Weights of a small GPT-style language model, trained from scratch on English Wikipedia.
Size: 15 layers, width 256, 8 heads of 32, MLP 1024 SiLU, vocabulary 8192, 14M parameters.
Architecture: LayerNorm before each block, biases.
Each number is 128 + 32 x the weight over the matrix's rms, rounded and kept within 0 to 255. Layers, rows and columns count from 0. Numbers have three digits each.

# layer 11 attention query, 256x256, rms 0.0756, rows 168-180, columns 0-255
103156183157104130104098125153108169144113146080120145138114163160132125097139166115093139108130119134111127213131152084127070145113082135111169178075201117046149122180107113097044135151078142183141140172160111156177109131154100165118095143071134115173062160127098145144141099145080087162086167173180103125066157168134090152125119129106147136121135161125097130191107135103183170150101131168100116147144106159160113120144145100109133140124111092022114155146136133117134160070082117076157121163101130138184127144120139175141037101080075131105119118103153085122099128145154149082139111152148161136143049114152140121120163157081117081136147136159099112135167155196121097079116095156087174139169153139180159089084169117141169177123132138126126115162118085137185082133122107
132077125181153082143118103153113176079105159125125088155107091083132153128096110148103105140151136129095175117124158124026067081178132166168152081135069138143126074112105204161147120122096123101123063170155093149131141187122155177085133066122078161127114080108124148125133164106126146097070083198054121098181130152141149173135144089108242143149137141090110100141145166137094181152088120130166159168135114153130167125116118079157102183126118084119161125131160085128125101091072123128109129157123142114164136129178119124117153137141168144127118148140107097126100095156147095120149119155155127178151083148111204094059142116186118116154130155125087149133137161141122123185081157121106124145158166168120178091137078089128132110120086135108123070151103106079194132135123104
114148140126136156137152068121162173109165148159142132195142079124178088137132124117121147095112130183137141159098124112058082144168151141117127174132130146136118151140082067072122152089165053085128118145064140092174140111111079141121081141072094079179126190094120108140124151113093135181164080130095159121120146135066141200151119102165105127134098120122170125102177149095156097191097139138148112185119131139122128116133161143136155066114144091109156140172101094134097074147074210127148149228146112106219164140108129086161082149143111103142197140118052154148117074095086114103085159142126108121122061136127143144115163162105148117094125107137114148117140137072116138125148110141128089083176150132147137164111154095118163179160181196072117120130093089141093192144101070
183080126163115110075142133129163189144098133096085065174136159201119130089078129136083132146146128157153152109187140125126182196158140070157115089094178118125092147127109097074154058130127108125098126172137106122167126075088110135114168172041118111130116103098134166147097171123172097106106091116140218190195083124149133106120127098127119093095156117109181158119095121065151058042147117191091156158113118127152124116162123088153124114116136125124057064114098079109117167148131152105109118135131130131089120146142111089159125123088085145111116133107082136144116123106139158147109129053137123020123137088096129086165162129116174165202121207154123142113095109139118104143103170102122102139185133137161111132188108130106127134143118153135125071125171189177121109130089152
174147152157182139096109174151146108089159124117127176091115155120107166127130096120109089089182138136087123071105101100175135186116168186164173133138184142140135134079127122156117141143118147136155169120172169146092124089172135110189175239144137105107129180128089124093157140136111157088096151196148142108144136134093154136102091148169151160095096090164114209076120141150136110114146083154107111109171147146160172110105059071097217104172116162131132080053167168139171123156154138125101142087075097106166111106159138133157133087114111149161118134107116128079141104142130094085105124090148119165139106113140103108109118145144178075097139153107089092049192165118137089094094186134152101116054183145148125150115105156100117123133159141098139126177111149089098126082126156
117113104102149126129126153082052136154113166095166109120160087114157116125174120147131135146102138157132121169117118105173115149173115112171144112092125068090123124124189162165150097110121167153081179136131072095136083092080144156126115123099097137166121144111157122133113165176175158178106137148082140070171140135105089102081127147147173125134093126141102083129170100168130152147133128116124096138111102134184156142166103131147104115137148140189156153188222044166087121094178102153116089137140081165115153148124110146106132059175055151128092121064137171129112130096127133146150115146161180154186121153148201187150095072110096092082101065145130107074167101135143141091132104132089105128171070109120129108185127135049184151151132142195090104181185120127133178113157143
187130094153152210113124152132131175162132122107112153137174144114128168099148171100132130130105098021180118143147164113163086126151145193168146084082110143151064100154112128130110164108153114085110134171102148114193191172109122097161088138145142151129196099142172076087140154175158103111106092112116146140119151140027160087115107088117147111206191101214147167154080131107122102127131166141103174170092145119110131092092117109160103123120149110098115166134234138104097103037118170078063147129153095160151132171077132114149099123123153130129161155084047137125169104175085138142147094150149140101111092184085083175130161181115081181129120149130140088108155144118132122111140110095121068164084158156181139144120143092147117081097102125181097102126097123159093109114125108
200105102087086095142139190174160126163152125119106148099203088147109072124107144165116091122114106110132119189127157173173162122064097117130126109111123105163094147141154102082130149112070111157136130056145173117107153084193162142163132182139147140111143150156119174076176141137170173158106159126184075084186128082158173120126104191191183111079110135061103112128123117153150131107083107132163141113104058145145141101087081085144090127151184142154090138134100127159112144107140155120167142164154134118112110088120029108015168182118170152127117130141124143085144167142105135149133134113129118144133076092126107145120085038126097116170105099083115144113101184115146094141093123147102124152150140079164119196149124108158166112132140112070198115105146139092110133179133151
151169123149081200163120137143087150108111180114125162172090101203101080183128097187106179138094192099204115109145101168079100088142193134052153186141131111116127135132095116107106141090152208161109111105098136110169189028181149131120075133120188116106096185102104147132153131112120144162161095134112136147111097076119122075106097012145097068067159149079148120067162132165127083089118145170067082131104086183131143062118132160141122068092129105116166124174092099164137141155078119130138157180148049160132123186078099101093105141119153153077122119186137118182129105164166089134083134153147083140091169106092153086098130144095122132115154083126093129149105112084102129171135119142151110174137189160138161187113110147156155122165140117090167176172120099156141094104120101
138116151117123085132125150108114086163124090167118074058140117102164076110157150110112125102139169095137131129168143139160129157150083086146166144119140100120124139135116177125073151123125117134136149116074135131128116150192134136136166168154015140172109108152110188139140139122127149152111119187120151147109153129155098094000126072136187101158107151164153084121170121125144153170188101089106098129128129091162146124105173159123132147132189130119137114152108134085171109099163150157135051091135131152139077102087127097099101196106115120145152148107098133146130151124120117108147174151110123160140145157112119038183099173085159101085121096090074158146152152139148135190086048148116105116169138169094101124092113156095099148091182107149155146122154113106117138144145098
174073118139087111164130118173113086138145103150144174105062165157104162119153111161185135075163089193102129156201064128061180161161133145132138125143082088126195143135126127107138137135168082126108069091130111094120103158140136131161100155172161160126128107159127121096140107165109151125114206129139130131167152165129149107144152100097166060125110154108109123130107215158092126083118134136117099088123105111122149106139114156104089181058159129096136125175101132143099091141119119141134135069132129066105139130098121129119158194180185149122157156128114169140196128147136115120158102209090081133095120119088113110066109102114140117162130241131120116200102118076144129131144147104081146159080056117113160125104165109102102149151118131109097135167142179182127106112098163
126168138205127116178113139128138081144085115138171152144144120148083114113160053182120112100163139099107153122108159136125174130108181153122182133098140098085132125169194164136107110138142172116129101110098103120187126152162129125113120116135076130115146072133113084123082063142103118152153142109161086116126165129164108099135135095140139102157115139108066115135077160105114206153074093166178100080151190128126143112108118107183118142143156118143093130069096108135123164097127079129157115104063128172116184113094118073136134145224177125107127088111147132101168082170117107159157111151099140181126106043111063137082071098133096173097103083117152134128108066184134075115122125175101149165129106087119121118149136130131156108161102145178145159120179184091178101114080135
132106151058115154109108112192113152101175127101140094163104073090116163199084114120139100101146161076128117188093137110112116106100136112156124104198138131126105131149069123118160145171109082165138130129104092141142158110081105139130085174096164151168151108161164104147118074055114141102113162112146090147123097119105132147158149116082158154152115141154117172127144172134103150161029122098140117137151155150144195125101163152139111058188183167151163108191130205071107123181118125089129057126127092155127146093151113092125111066096145112148076165147209137155156116147134131081123089102099122143103144189152090115185098096101102110118147128125108164137111120133134093038112137108161150087136143144110161108158083146147160163142172112145079131104138096150107079140140086
# layer 11 attention key, 256x256, rms 0.0728, rows 168-180, columns 0-255
092149113109163158106056142162121230138053106033097166042084159116125104096111160123139144136066123110126133164163112039191094192126051129160137168080188112115091084182127118082064116146058105144166144151132145158164183182118077131112176115060125133197131109144109115100200157235180077108084145170177135092071143184104139108087110108074121151124092148147101132177102110173138123104118139116138157117103090175171135163118192132117137134121141104000107100198135168089135136085095131146134080179106159168144137118140099142133101154065133099102124108136186122115120195150155156149159128150200168150082144176106119102136143144089102111099112118154117122165125153145152101111097131127150169148165159100163167134057157086102192180141117134085150134085104136080130045119160086
142069142118110101165088083144102163093134181099121127149142128120142151121017065057134131191158119121161130122087154168072159069168208123197112069130140168091132030094176155178158139187096142125212150156141063107161195199152093126124067079147131181158098070139150114102084145081083097084125122128087140074214119168181158126109144104151172178091126149083104109099089166160076148150103140071152154200100148129193132136125044101151162168170154112110144109111181100117141115119134112117138104127154137146185112142220107088043137106150105100116177167140165114088176145194077101129132059136094099171144105128094159129083150109163163129174126103109071139163186141145113101142118123087116105072152092156128128115156115127120123112136118108128143155144130126074118129120113139
112147138113151060182131125154116135152132063061071139196158111141151057120165062121079130138110093138101079164112132116095120051172135108181121144067120111151136096222107097118135137111198158095102080082153146044201094144162144141102151086129116107120123127070116075155076158148156101115115151199183145117124100148071118154157105099132089142133097226105105120145159088150133157166104132156176125196137204099127105173108192113161162110101180151110118143101087138160139147187096150122147157186120099141167109091102135047079073094151132097093235138114080142185124128130118151127126144168182124125126157105143121173122123193105173183080081038148156135138160107154070125145158114111101112090185104118064111095058157081113140212183105147101140147142116081096119162119076069
180171108121164149139129102151158188216096087061090104153117157127194115092107142019114139113158123152166146088164139082133140168131094162170156119117119096080082092124140113083183118103149104117103113171114097059183177066096116164090181105078169124155135100155165185135079159141152131078169095095078145184176154091130140114084155166139074110143082081182183173129155128122098113139143101110109121201093080156121184110158205117133125139155150120119078065109198122130094112121096200164078122168155119120122135147114150095163090127106113133171133152122114091120158158061143130137076156085166131063140110172128161130159140110113121169123124141148076127103143082128060138127141208071100107192177083141092124097190117149090105119136123111114055091144204135102112154150087109
108157166132152167047130181211109124092139130138108158122081224126082098081149173138079054075138052088084076159087091089129130114121117255077189132098114151137099158135071066103122168145142149128157166072133145180088116153140182165174230177130079123069092180182162093094151135129045132122114177143124158184102150078141095190122122102166133122129179157157105229142138134111174127125112053124123103095162129083140129036135121058089187113181067091105120122114185196129166119095144175102179175132084095160176068095105121164161103114102124109116210120113116118072135139138163061152083108074144144144179121175148116103134103150160199176108095127133083107113135168137142101126119106097105087146100200157175168138130093124118157089086117103099135112160108146101126146093154120
137152168134114178123113120077106138137114101084174135174117135124097145128164120150169080159098139123166113139183071093136166098104108126112112095124077101097161114147125191159182149149120142091106229135103132159125098113116120122122117126087119190155137085099146138176120139150155142117118103203058173076160114139136084142153139128122143179138069182154141103103089180113104128139174122092159095145123082060185163106129076102153080107147151099164156117142108101184161146028157156125116164109120106150170183168118158132111138102157109137147160119122143227142028057141096099159116113114154150191154100170088178128078078096085080129136094136133138141118121139095140196113110075090125102160161084101077162159171160144104195181128116146151145094177145145126128145136142177
100145127145169168157141142092184150165141143150070185121139167070181158111100099096161203127177153068127141135149106083171113098153121174154179129079132126119148042103174138108099139116118125115128087159142119103178099095101151132149134149131102158136154083137082148213232176092078119194074092171136178181096115104069178146121110057163153068228180122208110154152159122068179101128122166208124127129159151070068092171065143090188134143152105091189061148081203218143126105118227194132015120132098072112132126103128115095182135125191124048114167123070084121185159039114070117135145167133152111086153103176132090130143114179167148157198100155136089194110159154132096071160079089157165116111118120071145172140224082058104115099113161119132083173121159103111155072125117101
166130097125150099118110113128102141139064189083146122134150097135126050075116120185053141079100114135170136152139102175178116163081103152114139144137135120151121157122116135134121132124079148168144130099102169119130133089168106138169129214157167141081150142141111153152161119173147215114073146182152094073158078107155150095133094154158195151066094067067132103065100187138153119142072119150112141183111045185135180122064103105126078105111152134197110102191127170167114133144160079111206113131176126108150047112146050147033161183163152141127109076142146133106141145132149084131118128111090090147088111139172121156113059063073148089131163129137130147088103187156178079087140145104171154196121177110108103171143100098154118134139094161100139173121111153119172170126101165
158175098197109098168157146185183102155156161131099155156130108159093088130127099205099138115057148129247091124135123164028118041140177059095142132102076090065120132145080110084139151038141126178178111095099108128143092110135172159074183086150125184072100180077172147165179149092185234145135089177138090083194119075104114093143095110151119127062155152113140109106150093110136145126088106121154130100122104087155241102114199072153107121119168118191179161099063130206135122108130142150140157142102069097140096193071117140073076107107117196048161082173120108151106151184132135157052148160123130125138127147135174109160134121097146128131209100053111120133083131154071155148162154127121159127180196123183100116101046083093095124122124102111138126113156116108165150096123134
123141143085127074108140124085134109160157120128121131087120096184122150162212149196075147087126099195126144127164156119097147187170126173181110102143120120232144129166130099090072114136120137108155132105112148202130081156124184149140089166117094128131127099149114101152106148156196125140087149167156154176117124150104094058150106161132138126129182141073149135071149135118183132111140074161084088105115124049120115108073163146186106102105181080103177048107082127086146159173159114125110097129137096123137109144136194122040112169092130112169153135116102126132100097085144122115168187200138145123167098122154064061148096155110174128175079069144093180182128161134153101125099096106080100110146204143153100170086086131077135140136143120126092137120117112098126118115220097
121119078138085139131103165157169148083166152153121132146155149171147099093165120231151128058186070064201109178128163202089173137122185096107144109121135118120084156112145133174090088058118037186123111094117106011108128193147168108100118146168156111141132171160114089091071129109172144152117136142194147136108125131146129048224090133100130074127165205021195103143109232183120164108108145183133131087157104150149081088066086140110070130057111118138102161077144152161102100113142115127155181079172173083101096157190148133150143140153154168074183146125073098104167158139135161189133095200076102155132083140136121120081123093150192110195198112139099118195065080106125079094098112065053198091115101191163071093079160095133055114115145144139090091138145132138142089097127152
136126116190161164160121193156148154109079175128179155128139076120089132072164151166210103103144137112139156085108117107183114231079142153163126125134215139136062146098165156167136129131093103175141150109157168108173151096107103115174139141145129145159182111121111151141183068172137115176161125135164126118115135178171182077091058104082130117140127162094174078124097074088112122125088120161165057095097163138103144163070128129147136113104158110103117144139156109138096055083135134152158050152129157187077133131138167135089131158164113135126126072159144124070153128156112107120212114089159138190092104118114072109149134056089108120103218096109173089145069114148170095128118141133075112108087127079116046119093165145157115071161097133142155155125138166101111086123117125
124130154107108188069072155181127106072144136137118081113084104053143121157136116118124064116159126102073094204154105076156192104127148084110154134184169103153100123146100189168192138140117077190112159139160173114140064083147146151090127118140117113207120105086117138040134085076093168075144162105191114156058076153099069092097114126077145086154099207139052196137120094084129152153073123150089094143061138151112143102138126140075139119138073080149114168143090169072124136160140104066182126131178114120107113119109062092089084133147161119105126116122196095178144119211146099081099080141191137129138108168153080082097136127098160102115099185113126123165028168122118102138179126145156207134103146079148131136102158146172100191111123105150198110120096149167087089113186111